Each number is 500 + 25 x the weight over its row's rms, rounded and kept within 0 to 999. Layers, rows and columns count from 0. Numbers have three digits each. The size before them is the row's rms in percent of the matrix's.

# layer 7 attention query, 128x128, rms 0.246, rows 0-108, columns 0-127
087:528528514526460539462499495522469469459500478488468520492477486484512540474542555513484481518532497474457513518522477554495500477471526518517506528536510503540498496507538525486516492473490459506502468495522474525525494468502486500522478486511477474530484518513516503535438477491507456473543532521434498485488522511510529493459496486533463473461477514524488520497493498523463485498497
067:529504510526517481501525478525463477523472461504500543468498493473506477460498476507499493474457522476459506480510514506504538524518517464525482485495494450513508506512528516480517526507514497561503493478510519491503553548507514526552492539496510544462482487524474510494455491471529518481472546444503508550488526519455497517520470497507524468483512515511482475556486471512530485479524
077:512518435499477481465500549544517474482515533532494488500481462505494526511511535493484478504501505496497496499456518509474493518462530479554502498544447487528545448485487476548504492471518506516486521510539473476514504514486501479534505521550543506511518501495538473507478522528511518524526556518484526488499484486502456462533492506503520520540457498508509485517526455498480499527524
075:495473479488495484475484509529510536476552472489472487448480503492503514499540454466484495514536481510478497534488492536490526494502478470504483497527480450472483505510507473502510498541503525499472471499444505496502506518549512476489580512461509520492514535560511463450496521517470519484516535543486517527519505501518531511512493490486450536485481508503498467523485536513506478453515
060:541500492485513498518481499507519487453491526480478482531528475468497508483500510499542495494496479503517522466518531534516546462507500473546511513550471474501523530504524515437481509479513484491529523524490514498518443473475518493528521476512512516495510557517503498522475543485529478481446491497481515496487469521474515474489502516485476549484462503483559496544491522479509460537555
079:509523502464482504478511540500488473534519555533458472475497482499501448484512522463447488506444563492502531493527497526555521495500504509513534523502522500508539523489540540495514482467517473468509482500449463496499496472517526488475526542490476485531493523506508496511496471450456468524508488505455447497476487493534506499495461507496519499516493528507511485455493494524493514511520
071:543509462507530514519509530509473517487498546548483464506524457514529457508480524516481486471488476520494519536506494481509507504477500508540527490550498490520493521470508506486475492501481481510478466552468493537457482503487493518495505480502491544548509542485515515511482514471482498528492471510529515514451481497514491505536473495467488537501497481472460544467561501501499579484473
093:556494463528457482486539503492515515502527514480500518482478531538510514447524510498531483495471526500536471483493491508466482503557537539500505537527497476500500523512493470494496478524505465479517476478496490508471491554543502492522527503550522506539479504502471519479529493463550494510514478534526469475513505480510520520520470481512548477510505520469530549489506537525468505548471
078:535522548557529446507559492490519501518484474504494475513546499463486501509459506470514532505473496498489503514484530495495504494512515455487536444509499508491472473494509478502527468478471540455487506519532467490498516474469497512529495480521543494486539477485457492523482510532488491478506498492514507544516486496537497541494496430530504550500489509502506533537496507460499498451518
076:491506502449492490494528506523514479477534436500517511506519484499543483511507504474513510475498470524471505516468486509517536518544493508492531487528434524497507483494522483537521474512510490524536531498514489460484523492511478499527512539516523490506479544548482490491447493506594522509507493467491499530548524492514511500509478518484528472484527511471475521527465522531529538498539
077:507446493515512495525496487504522497484489526515525475491481507488534484502458484512495511496453463519466480527504448538519534528486530505473517486484482470530539499503461526474469548493513500514494496539505456534458495463543543466474455506514493489504504542494446490451501501477503520504461523469497501524489471487510498474480522460479528517488523531497498534531536508489482458456492
072:495491497544502468527439518478516520475519511495496504501499524480533496513468486504556491505493500501487538504484506494517464458483526530459513513529519525482529517489507502512509470486471488488556522515452455490506521502463520486481447483494481482565509516538490540466523512513538471499520512491548493511495471493484477490459475484485477489511485463523438525501476490504466474445475
085:556477511489485513516542483509482509513541505527523501492470510498467476511505523513506517537476511474510490465436518535433547530511479470517502505524515483487522504508513479494579453465536505533497520504521493522529489508497511533491524516468522514485485486505472508486499514523525486544516504511509495516468528484559506497461495516517511484529540536492513494505506517488525525555555
079:454525510481501524471514484502493475469513507518461523517509470513469504501515545498447509482551468527483500509518486445466505473464489550498507484498490460535522541510480490479518531529510522516536511506485463503477530511485485537459500501509498447496504502486541492519508505534514512489541510491528489448437517468476512432482501491503490512504517518500524495501509555486471504499452
079:520519504556520507526476519511477526545446457487492477502538482506494509497503523508507482464522529498504499522526479508551498483428459487524526453475490476520515527488493492538521496505490506483487471540498519497469546541501459533521459553484541505445518511537525489525495521488500498480520492469473544504498496516526479519513440492486506496508507505516461531490509497493462505489499
073:526489499486529514527465513475512477454440493446513456512485508514494468470496512516451495514476523506479456493491527478486495502488528492467511499479499503464558489488465484480504502509498514549539522501502523547522480471508505491489510498526501525457497472516496530502514481510429527492523502472464542441493505516476486503503511494463479512473514513534478445497493472490548537493466
080:502493476486465434475501521540493512525486456441495511505446487512513469527470482508537498503501509487510476471542500556528482529532501497471520492456483496524467480531497470558457512497538522498503497472512514465495462478484508518497492538455511477482497506486472497494511508509503504506444487533501518456543492502489494453478522544513496493449504520499487503487513466485455512501499
089:538470468471525488492523501457473481475508480530471496441505508488500514524492542466464493495531445517472499482489504467485497530498508491482495509485479498476482485510529515501461456548520494507513444521531490525463481520487495532450517440534489489494501523477507497497516540469516472486475516522549489482454451506531519528507522496489485509511507512477498573514490520525502500474522
079:514512517474522508479480544501522504516551500504483458501509480470472542477519467545466518533519524522556486465455488482526499509461532511532501474513483503467449516516490531496500502500464526513514471494528548498508506484498488466558475531489528532514521498495471478477464488518500508479514498484479504492531507501482517483511454486468546538456491490511554505452501501540488499533520
082:516528528511501494500436538491475541524502481517487511507480505519510476565506497506489491502520444503507553519522509471452499496507512486523499496487513519549478500502494490511561537441468477452513498527560519532521508471470490509533478506484516503509506503495502498480483515497510523480510544520502479489523491462439484457438482523492495477464484517484491455490488499481523495510474
069:499447522510528479541525507520490491458555450522520466498478505487521508493504516507514470509496478512486482457464524529509503467481497507445508494503505476492473459497534506486517496495522489508489473520536478495454454506502538479549561489514505539455538507487509523506471559497471483528491500472498473512489490502534492505502495515530455518515477529468461532532493461526533511487511
087:533520510530511487492536477506459483447464510521494485495542512464469538492499547529467505467547479479506533534485515492529537495472475471505516513526486491499478498479491524499546486487495474460484441524457524504508501500511476527479447478497489544509516542505513504524519502475483514521472509499527524503483461465496526473490462507484528498535543470531473508503524515484524484461545
074:499475469511512482512522478524482552463547528487542490516529529518463450455513510503502513503492501535469519491549460530510484545540502510489495492472504547512498467459476475510461457510521529505493519522501498496490530482505490500517463442485480515483503478463546533539493494486495525500479487534514502539507505498471470508511519544473537500495521486463519462453520531512478491483499
078:510503516492494487509473508497477506466497482526487487478530494540496492514502507478447511509453492461527511494560525541463527489479513501494506486527483522502499482487477497512538520438488508513508469500484537509548475462451502471522525501460501506472488503493481493464468558501495516498549554490500513518504484489464467444526490501472465510482449501481461476465476502500545503541504
076:508469500464472500478498524506439525492469540501495448470447470501524506449489528509533523490540500499514460455510505521544489451485528494505491477518494482474499508503502486479530504508478501479476432536497480521467499448535515526507451469520499471495483507492457475527481475457447482525461492478511475509496494448488501495483508530499484524505500511502479479503537525477497501502500
081:482486506502526483516475484495537503468485469543500483482496483490485481500474523510441494483494497517501513470488461493469546522482504528528505489529502494476482467498482550519465524486485504481430466540484452493505517536515450469524476496492511518499492508484508472457475499500461489518495549465552532551520487439478478489496472505477492504483529552510489495553483516505502501496522
079:483477498467498475527521460483479519518530507544475508489480499512540470501483549498473501489497513517536501527493507514546479494510535490481506526521511489468510487464511485511457463529484420487510455465468480511500453537499508513476488483516538494487500517476458511429504502499488493514504493493521481511486520553491485492510457453492510481530536454511491484457454518487500511510453
075:504482512505489482507506450480497520462494507526476498500454422482471500494497504503488501500552567530487529471502466505452508505487503506499490497515498505494474451505485532525510519536518507524483525518485475462483452514474520501463536495514451483487508457516491468457539494523522542516467524480493538498514466522494505506482500532461479505509514541474483548491500453507507502458519
085:510494501441519517515517465530475503515519471479482498474500463492498487558495542501539510497503520539498490530512542500500500530508487478500485490540544505477554486496529514495453493519511450524451494510519457482506478508554496507473487511551497479471519543491469557502426516450495492473446490496490487519515505487516504477486493517473487503510541501491519502503500468508516468503522
069:500463473500471520518543499503490544490493493479494471463479470506462538508521470484520510491490534521529520430473491530496483494499487523484468475556520518494515503513502509551479481510494507470485504507478524495464497508473516495469484497502514498498473467462475478507544561486482487468504470531505515502515480490541492508549504461485554470479550484458520528469565501488487517498488
092:449514495497505492493496508482505467522523528533560490540555532517465504487489482497512493484453541489545480500484460508507491509517535509494488521475478512509488507524491496533511509496487482524475519506546508533518531483547517532522447528542456499511508481468548482532552546522488485487511532512513529500479493506484516522517484500506495504533487487518524532502515550509458452531540
089:476464514526521508534499499517462507479483562499533500488496484532505462516490497515514500469513509503498507555502474539483508488473501503502507560499507430493516505486475484526443510507528478510539486520530492554480444525487541476506514430519499508510486505499467580536509509484513522521477511500529495501517479481470468513522513500492476546482494499509495543510523489472512488486488
083:485509464488472486493497542554514507548489471480483472498493522529509492480487491481484501531481502510498504507513504525486458485515491513508513507514537490556505484485446487467526487491512466484482528494469520501508494436458544471510480545477541491500508514517480445550484504503475483485533558526499534533517493527471528464488493500482509432478474487483493488500512487510508548499452
100:512505463452523471455521469454491466525468529503515470474490540522529472513482499523483493500439502512483446472475513507530463521497511473497463481511546500464485517550503480487495515512508489476513505489498524515468505490514545485460512504510502561512531507520518490519520505465506495494506500502535476543461485465473499497509452505513506532495496490464501450457525527492516468544511
110:516476536448480512499497485518530461497501527533502511511476525488470513554509556502493485506546487482482509479478543480448541498494504498511489511508449505526504490530495510526468554489515494547491479516528450493511486510486471489511562487517510499477488496498481505453506544492482492493475521459519496503461486469514526500490492479528485490449465543532492545519516521470538516525474
102:515513497484510512512543502514492476516540501434456503501480509461474533467498458488492530477513490487502506498516526471479568497481475475507508458514501505444508529528510535465517559500464544499512446520474512527515511529457526450462538502527496494473457484506537487470531501488510472494497501517457504524470488514461505464474528512505498509499495513510484505529518512495508481539503
097:502473499496452544497539498502520525483478500496534512528469447509495475546543487485509505550504462514492516489537483540477485497493526486502486489492501525531487506452483492519491469502508505551515488490537498533503463477530469493511500492467528512560455480506484515471478487541480518521533495527463506478544524534489516477475479516533508464448517502474528451507477525505514538504481
098:465469491491525500539480500504496487485504531531500536527487475505521486531529531468505509498484535479447518567517478542491533494489473449526476504517487489466499461524512511510497492505501477489511488524493501532506510532492459511537515464485475509519532556500491515519458498477539449489534517470514483559508517490523511520518442453483482520496503488521514488488493497502524454518552
103:501487534548510498507502504481505504489501502519484515431491475516516503481486505500433484480532510507527505482519526522517484525527520509500500495477522507453457523497535514546458490563439518485499499504533502471509520509536498487493513489498455522498504532529525491534526516448466502480448529530503505540509477492492508533533491546503492523534445512544504479477502518513495455494516
092:514519501498497478503505478469486515447480469508501516478508517522513478495503498489541524501461450507520460463459541477492541516476504517462502490500503480522515492507486441521463472487525499477502510504535515455454504527452516467487536461504535489487473526508497493494522482482535501507542466511575484511529492498532504528527511506466493528500538500457491496498459514489507564504471
091:465502492538509476446556522512497469509505483526475508522537490490510537503475501469484466475521544513499532522510512505543494504491489503502487533508501472527515505519491505491509533491473518493545485522511559513515545552490539537547474492509512503471450496495491472467550501536463528484549552494526519521466543480458507485535506497501503513496450466515485492491506492507489512496485
095:506516492523477528505504523528499493494554485471517500534502465523501488462501487524502445522506465457504499491526493486541514521520470508503547508525509514568526496527494469493518522489536500480543513505546528494500531490504478506546501499487500495522481508504497462512427495528556496494533481493483461545547515490465484475494494507519519504505428503466477529462491489472492487499475
096:499490535542531473528547504463509524494485499538514490450475503501513482517528516535534511492498525476495451479439480499512523533510480489480558513519509515484538545502482524510488490479511493460480464485519510516505510492475471477477532472498516528501538555516473504499431474482516508464529551510515455505532496530498501509513491490516503518499500522494477508531462527538473468507530
093:514458454501499532495490477482488496508482485505547527511494524553454493542483474477505467475479503530493509473534475436489524469540503478549482486491493544472516513487490498526504523526467499541506507555477508509522510508506519508537469491545465512536493499471491530462540508503488529510461505520530474507492449505506497529471484530508495480538468475492481452516517488496529512509463
096:485508516460537527534484532459440485509503489528506502468501478505505510529504542487445486527531497474516526539519425531538485506480509502534509535488486514476524522500488544506477547534507490543489468490485461547504504472530477528480497461487518490509468489500513488529516531508495463517491521531484506477494507535506491489521536558502492466511516485515548478474500520527482510519510
096:502525514529567515513507532504472498503470504494495495515524505490469477513486557457416488529510485468455519517480486490555486491497505507488517506506514530487493533501487506495503531541515492506448468492492501498539514493583472525516477513510497494509535496480525507513495498482454471493451504489504488495510514465523512456486499532558500480536511489496461505486543532495485498469506
099:468469519537540510556498503522492525526501449500503489506547549463506479500487455520537474474515496493491500488519521470483460495461434485497520479512476483485512491514462522519497521518519489472486466532480485490480477516560541498508507520544507506505487481510523513519509533520512470524492485445495516494479485502535488522503510460514485532526472491543480503547506563513507498500537
091:458527516508500482501484519529460475479503463522532516510523466471539540493528481494505543527480503486502523507504465514479500494472492462537512491531498520525526502533457512453522505536484520437544551508501520530525485454464510505492482493507515519519490492501515521504513510528520532481540502517515501533487527487510487526526499442484475525469483436469483484518518535510447504497468
109:490510495512498552488502481528457519498532497541551494493467504537542543468514452505460559501492510471514478499505471511487479501516494502495518486490472527520491552531522486553506521503449541497492501513513520509493533520464497519516485513485524515503492527502509490538490525528498472520508490548484503515521540505522508529489445481493525498450472506515500478469537572510475494528522
101:457488499487486475489515518494521505498513482519488535497530521467482492492475511490516501481512518495515484507504505459519501531542457509512486435481503522488501430534472477491430452527523511498466512504494494506472449496516518497459488500495491455454548512494485548505509513515507470507491467532524505509485500520550535516521508493480545494571476495508500513495541488495450526491485
086:471488560484544540514455546517506511540514533511502481508518499504490504499508539504490518544536496545526484520444497502467475488484515531522514508483465509511531536488493500496509478539524488524498427513464506560485468472530499478516477522495531502518493541489505551523463513524487435498491484541528494502492496503502505492488475464493504534503482491504521475488483507538486470504526
103:501510525515473486477548547480486512502477544477507473550494504475474558494533456509479527535511505464508526500503533511483512509489479479495508462493513526482523505504475487491506554461474536488519514510483536481475524473475493451520523459466485481505518468511512509472506502510551484478527527487466483503489506519495482470525557431527532469519495523483493503488471523452476495504509
111:525494470516470511493551523460528497466516484514467484486521503492523520487496489500514508501497491507456514490470442509490480511511483464478476534496501485488519449532519541487519452507498508474514486491511457518507485470508523505504532527462487525507510507486504510514471541478498507504527541522550455469483514557551495541501530490503468542528506531465496559520490532535476515489548
101:542503486503514506508484507455504510490547503481492497468515498527530528462470458506506501540473513489472514534506500519453499452522531486469515538506533453493474513538502496500523503462483469441522522510443498491447466519475539511486561512469534492518506532494511476495532507495513475519493467501486537476483495507513517505491502529490522482513494544459476558452504497502493483502510
084:501504520514470510549498486510511481530549522466480485537518509497494483501499488522477454538519443501502499505507496493492457549487494493442505460495505542530489471501483487507493472504500470483508516488521489476501524492549460466501458546481510526480524479496482476488532470479477505507523511484508477460472538541572488544493494523509509450500505511465532532495514460514508454513507
089:534484531505530457485474521509488487498514457476470519443461529503487437465500462515553471484479497498491478460504497480531536536495495481471532512491505460495512498508491490507528501508543496535498497474508521498497524480510492497530535574500530516488513525506476525474470507462495520518493475494517527523534460467508520498494453496491507517477486544486471537510476500563482485513523
106:531480505505473484520522524482469529526514506505491542517491500448518509468500535541546495483526488466520512492514518459487494491540497501494512475512483540490534510471489465489503526490464481480488528467530527464540512516498472480506533482503522481489510503528477514528512502479534513488452452515531497463507474476520544508479525527532526494474508449528497499553434533489493532529539
084:526448525475497508483500507547463463526450516496433530477469488498474493468493523507476527481535459509426500542478513511473501514433487482515504534511501492520506500514507496452484495532493504463495459505528462496489514498524508501447529500493521529506483511500510476519480504523486498464460503511490502504508467506475460508480502478458473473517516489498534499525542475498461467481503
093:449490567482502541484495516498506545528531505522473525503469491475475499529511518510470507497571511493501514492497506510494468487450498512491513498503496498515489525471483508480523516496516467486509502486522481435543493495475535460543482481514545520547472455503488471483474470520504478491520489476515493479528504497476492508490519469508463535513463489531539469518473524529516521567525
098:470492473523490535491539510480491473462516499534499537497530533508493473488504521492496475470513524502437509519495503522462506503456493491482488494539461455491537482464514548505511500523515467517500514535484503491558469558505488517533493508552499512478554518520501495492525481468501471513493497498506489545460527481511488506513446479547497511509522526531542485497455515537508520515529
096:499502477518501493518472455462463489475463499506479552488492521540518508537494515482515494503491559511514467536435500488494506446488493504505492518505504496459464518495481506518487508516446491500475473528514485536492518533493499525475531476552472532484484483443470539505534482490471468530470497500550520530499506493545512509460481503509476485471530503479473526492538514502536506515527
106:492537543506484482514508463538512471535479509465509502520505466472480507473502505506531483509530491484477508482533462456486505496514495508524467498552510571493477466504478524475484508510498493478557496468528495486498527438487487498470462507483505508498539476488481506493493517477532489496531509489461460487559517482500506528544543476505508505522497482503553454474517480523472457464488
103:488523480522503511505533511491483459484501523501475449532518499481520526508535518517487505526481507498483520507488489522518489490445494512457484490492479497475514500480477510542524523505445492518462536502466530506524517532535514493538505531503507540498509492517527466542461507455485486503532536517493491525475496520514542523509483477497501565486473470510519529492464537479509511556585
095:497477496452510503510533499533453489490448533466480530466483453489498479494502533490491513497538520492497490499491514512485521481426471518546477478485567481536540501516510509498478513527547505494495490526491455508489510530485471496445533471511512451513490482474508507484511534512478466508493486491509521527493506500508494490451525492494481504543508500475475488515489451531510463474552
140:510534484520502476512535512508482482468480489452524531495433499491478483488498499532540428490483499507536523516566501485471468506513474467445520472485549500499541461480482508526491494466500502525485522517490505480511508460527515499521505527474461465490499497526496465487509506511479495510506497484485480529488443542522540504512475545516457521492515507535488498501473495530458527519493
153:491518515472545532488483462520504526557462502554497494508522466504479460499502536519487538498536532511500505506493482486521485529529521492492490454486495540476470495486465508495453483476512530539493507560508459499526504493558476539444519503520505469526536510493446521499524503521560515496500478472492517474514470527473480499500503480490499502534472477491528482493507464495514525477516
134:492504464506483488494529489502480474510482500518466531498481528472482494477501516557487477497457515476530522450483497488496551480469518486527541460511498475503515546481495525516535490510501468487467475566474519475483500522521492520488477483511537473505474483513533494530540513479502507502527494515521479553478480510528521525536543455486505451508530504462482476546519537496541515471498
132:501472497484511541496473492485546489537471496472499502475420512475536512514517512488504508530496500481500531534479446535518493530496517485476454528490518500520496493507460492522497522521489457506492544485488518492535497449507528526504498527520507469484531432502524515505508442482505502522480527529500493490521545518468481478484481518552502485519472502525468495554483527475520457485495
133:546502470534456514455478490457481493489505516457511515526451538495520506493500513517538533527491520525482505473469480499486470534577494481496485504503495482506492472523505488485446533505492514523508527487451510534486480511499461478493503500489509521473464484509517484540481517484462493507569469459530463499488471492515504495490508479472508485493481505495533542549472490491534473461511
142:520520475543497531479506517491542503519499477469454480589496529501536450499480517496500521463450437486490510512476521477523502485476486497465489532514479532514509499499531452526539494477491472491485470510541524467521482491524482497492482522462545487477486490491484473504470470474473512432504489495515503505458497518457510507500495497506485500526469500512481506484487486489492514537547
132:489507478470493497493490485507476541498514523465509508513479503500466428452513471541519491471517484502478478543519544525497502482458522482497480530477430478506521486517524542516500527495495493469504475487506522469459499463529498496486473482474486503514501505494512499509491508546511504556492507480455479496528474514460484526488484464551527515552488528518536523551494496477529512539475
124:540487495522485484561456506525538487489521477528505524474494526485483510533499520545486485521533451487467495533528501536523503489510502555520505475466521547532493511499505520516473512524480541456532489518520484468486459485507500497501501512467480488542508453466488506547464509542467507472482447492504446479480493503523466520520510483504474481527497496546482525477487497486485488521480
122:479512471526487530513512539476491507476507521486539543541479509499479510483498521495466492557506489489506495476531491513465494485443538508499479497462482505435543459539514496522532489481498515514533504530533479498530502525505482457520473534492503530476481495476491516484507464469498488482523539503471516515505513510470508463491495496581497448447455497530520476498482511512500503512471
140:560522500470509473440466514480509500511519437484496467493511535499482518516535501480504458462515476508501503509529522464507512473494494497494459505524457468479496509516491461473458478488492492513487531509493551505506544485490487493535487507465530523514515513456539476524553458510505502469565510508488487496495504490485470530503472495511446502503461458502480472526486463531514507502508
127:493499492490521487490497463479468485475529454489468519516486501469553468512511487520486517505516514489495483470537511520513464521469477512499530501447490536500506485514478477481530497486487492505447513509498481475520522467511502465553468479500535542487503516488514489500482525521483557428490481432488486462516543518560518536483484510505513484488468491531467493512505499472554488491488
133:495493518531476452505519512454500482512482507500486515525484519552510517464468494491521500510502469505488501533492512498515475485519485493510504512471512518502461524445506481517509551503451471518480516514503525509512447514515483486508467484469497511507502496490503515503491501463570555481495511515493538503488505491499440537492506510520452549480483532564519498526562515499496533436484
131:472487483535474476533524529512527505504552516511485481508487487528505476464524480476449507503464526506448541485533527542500503482550488475501501518528481512457519478504454517576497517529488499482519541506527507514535526491538537532470507485535523486517476518491539502514497479468500516516517540505454465508474494497533531537540492504494523489508501491509458494498476471524493529480500
127:522506475547507525508517466476484513479523509523490462527559529435501531521500491494531463488523478507523556510456476462504473504499509481474518472523511475433503458512521511482490541526494471495502482488501485470522486480514512476441504464482518484550487485519492504512534523505479524501531508523498475486486551501520543522488507488534517533497473537474499504499548525490474506509489
133:484470487511504526498476546456534443504479461460550482449533488521498494537535505496502478496463469530485511470528486502534476510492475462544494496513481489497542433508490498520475464514484495522498483529512486491489507549476509504458519493489476506517507518502523495466494510531509490451480497507467540546502513482480525512536515457480491501494458535495455497509485549485478515498504
126:517529510505481501505516505515535524477511515534489481505523551510526514486475486549535473512516540472494477532464486499489511546540514547483491529472500518451468489572514485495521524478485523508542504567482518519468550526450537507481495491492501505496518505513539511489492480506499523501507515534511513511524503512507494547516551494532502489470516461452497490515459553498492508505498
131:514471483528502503533496548502469505466496502521551528508520479537453546505499505544490525518479558467452509540440497504502521507501497487470497472532508473508503503462482509501516550493476497495533464500524472451500562485495516539467530518531504528500507512442503521477501485527463526493518488474498504494493515458496498518480501492505473491492518467485481519476494532483493547477536
128:522460512501498466516491530482455478483521490503513534518509526443484495491490471463545503481486485501525456482536518474460493540459518498536501524523535508482485537546507487516493475500471498462493477493497497508500482477491481505480506493534519493489490534509485521534534491496474466478552507509479500458477471500495532491523533453536477504518499535553482529516440492536472536543501
136:473470507523463503499537459479499481483512504500506502471467509479505476490521476447450493537521514510506528508527490477512494509519518512472498534477431474495518457487510497485482491478433443496523489483477488500486500511524490516512484490482496516485479515463507510521501473532490475475480521517532525509490462513570454481501561490526477519508502453517537512503462543531474537513505
124:486550514504483492517514550481448493535504468509479497494550474483515502475466523502481530502501475476490522489498492477509457491513476543529499496503503529491495468494531508525466485492557433485470543499530486508474517533483541478471477470494444466466509487485518510480495504527459458491510494519493463469529501475514480537495462489542459479488505479500503522509488512504521475495558
138:453516506497524464447481474549529465461510522515485472538535522476487539539502507465457493501494506518463457519505503479511459569499490461484467467498505520515523484486489542507481495532488495509502477507509536497469480497565505473470495481494501480469493481516551513514489469498481484457486513506515483521501483496516534512493458513484467493550504530528519494467472481479524515501473
138:526495492524521505474514498487487498482515503475498502537494480500519469467480500463528500507519532517481518487511477461508505491499531552552486486514521504512544568479465490510541486482499527516513485536506518507500507502526537507520524524509514520548453530522481454472534477530522498553527467491458481498569476445493493471510503500516513490522504518486530517489501547467542507529535
135:532502518485492515487488515556472472478476463451493501506482525517502501478536500498465529466484444444519499495518491493479479484501530503512536513494520491483486439471519500480505531491454499509474451477505552536514526512526522473503477476505534535518510479487526505476478491532467438510557501520518478456498498516520468497517512493509481507503496522439526476502452504511484514507523
126:530521484449475482458517498496526554490518479443487504517489491467449523466513505472478515577473451481479469475496511471462472498510521521514525525506530513484515510478485461534490525456494514473533517495470498480513475489517494513474491488499502506513505530512487511521515482540521516516472506475542495508499509507525523538490491522456476542468499521441490532527503535506500501550512
125:504490489471455509475472469503537510543468494490483541488481541518535504512500481511521532532483525487463517506517542484473488517512485503495484530521558500515515494514501493467464512460484478487471454499545509488554480487471510480471512486496530533473491498463482488466494501462520455491465515487454491476536502493512526534534521559522492500529508482457513476477515515488491559473487
135:526520496469522506510525487488501405502470464530475492547495507452526514483522488484447517519485490539527416474465499551493492463502488516479506538512466500516502483517533517491515512478517501532493509521463523487519509494506499497493507433471530483520530511474502485506501496483479477536521482499495485498522469519492491482540505475507479515461488526516455507493516524459475519483518
133:529529474511505444460460466507542512489453483524532493488500488539551543477488463491494535470451476492475519474515555498466489493492531492461540509494485538511471447504488521490504536516487461485528501486496512488503451529504493501513505532491515488509535525505520463540488473499484509469553504487535481507506512509488492528470528489530509458468518519507481474482485500455499483511494
139:510522518475481513519490508461502500505470522500524502483503516503526502557477524507482469485508517530490496473514504502467535486441526552517481528495471501466460503494459495521479505505517489510503543482523518504496490464484448502482525515529458498469488515529525531464510508529515495527463440525482477528474497518523538457494512524511473461512489480497574515454525504465505543480524
133:470499505514479513484466507470494505506496497543515522492524506525491461507488491508528533499530480523488459531512499523549446485487531507485508453525501470506510482503504503499500492435509497525496527488442511452494476471537473516532499520477492480510513478493537540494515459467523447497466517506487519476505537510569563498534498465474478513520503527508528509513469491518523502493449
132:506505525495490486513518521519445562536503463480461480516492538480494543462511501464502498524486558514505500489496477501511510464487548448481530487479487499537510473467496462504494504485489502522517526499522518471464463470468510486456541517478506502519492519485461545492503526513519505473460503527466482465498504454494487435510491472473527455517531495504491462494494501496505512530471
133:481513519525497516499528462465472511526559516516477470493522503508522521496539499546506507491509536494471492539484507493526483521482491482535499530452486517552492507464498487491505518517491513481482439493503517506517509487536471487526483491497456513481486495538511512515504476481463508532530453460495561486515471501509504470542502510517491448520468509471479466572519500533449474499505
124:510467525515490464513520502507508490534522510473515514471540510490513443484494424474448488474485474522507507515482538490496517521511513439487547464523481449510510443499516505500490500476515522484482502529513531474527513490539518481484516472514537460480505527538539485485499508471528450477503468512549508495496505510499460542460499537522493486480487495504509522497521534484518473515525
079:501503508490510478539475511502528487502528477496481503517461557509529475450519455538512497475507488467470479518526497524492479526549503481461504474482498504490460500524475447479473497464514490517538554472535454532468528499496471478502492493478515488449504481475537479529492465473465554485514517473450457479485487522486497529492506531507508470500497513542499494456507518501486484507504
088:512502481494470497501488480526460528526466510532496479446530465509475469515442501524481502440528546560513479536495499506504475490521520482551499463480496493486510503479456518494453483497517509513507508526503499452501512498483471478464544518543490476505525488530485491499534505494538478532474480472510520493488445463465494484496510545478479521535523500483500477493528468526519511485531
083:501518503484515498481528516508525517481493490545451486481497506492450509537498493494488463499508510524506468494532490517476539513482462533517525488562487461489466501475522521536517461514489492486491459520484547512503509529488486505528468482528499498514476534541451541497547508498494498514534538511502478510543463500520510459532529484489511521529467441485450486530515494476545527504525
087:481474522533502507507497511537532505485512482486476505473475560457503492471501489490489505513428501516476496545553474497514452466535497531455523498510525513514501472492516547489515499490444488466470521507524523499488498512500500480494428513535523514478515481519499456542518487478498499516537547479529502497509504501502486521524530497543472476489469495519476515547508493539478531493470
075:504522486467480509481484473554509504461542499471508524521504505523493482472488472518522494479499477490501488523521512477490520506482462536528513518479498485504513467526490509484507488503531497527475529481449565536516523491484488507512507489463497482563532520467488513499485500502569522490491464426521505478494521480521559533463485505485501513445467525482501487509513519494476506438509
093:501531496525495502472479545495506520491529483430510489558472533490566498513524502517493534483508478480497484504526520536530489537500469523500534505486507520521509507532536519517498499494505452508513466477517554501520495481497463485511492496463564520505506465520521481494461465474448522483507520498479489520475521466532501507498547502525468522445512501524477469512484534534481476491506
078:491501469478493523463516552492468491489459516424488474484473446513524480545536489506499485453503509512463504515523509514498484474477476463513500533485489490515534520487508542482489459489504439499477466467489505467462480453529462490505516549451529531516480519504500492468478504474472517496468488472493488521498521500499512499511514449501495474515503524512551507522496542472492514499490
080:468528524525528511531465484463514493535455536536480506485508482483480475500461565524510491553469499485541507508517511495522529495502451481513475492528513505502441477480492507522462481530475507491491503485482459508523510508492496505497481549538496505536512479501455462500534517454503486510478510485548477491507468490549493494519468488518472502454507438521530516494489487529470505488516
079:513478473486514497494472498551514496477499527541488520561499546523496501513494533512513474484494499510542478465531517498510499493518461484522487532462468502476531498504516548562473475508475460537503480518496509519534523500475528484458522517483491527493493489463454532490528528490507539534539556484488501499499499498479492480472490501535512487455488442490497460522542485492494497463468
073:478532495482487444444482475493479503508485480479478471489493528520488510510524506479532488462496477496483490500519501466524458488543480493475459465550464465493525482515490456496506464488476501516540483497484481534488500522446520471500495507501502468505511539489512482490575439499510489506515507508511466509481468465521501508494483493528537530471511529529482483544458501539542527516496
088:537507487522517493482502526512476484475507485499515446516483511519488532515494496494510521490528428504499534501510530489506502520478494479469483525468467544474524442483463494506499491549480508449433538507507516503527516510499499464505478473446549506512516456514529501531480481499460489435472495504480494506509514548545508516485504562525480494492494514498462525487485496512493492503512
081:521488504504490488526515544466489459472532542469439508480513492502524564491533520523527469503583471459490518512528529500476514517528503521510479512521541495490486493513512493535482530522515532493470483544521490530505508474475483500483504494473486498501511506495522539481511478458481484491515526517493470508483489465508466524478483530503520499512457520562483532536476509509504525453470
076:523516457527530524476490500494514480523503567471512496492541497505500516521506483472494487549506489516491532514471527471512516513521523481470460474540496535503537489539489491533515497503514466507509480539483472483530512527516546515493492436531468505488499513501521538542487467527555465483479551536509498514483520509512487492485461474502519465496453498527481467461449489485505523503496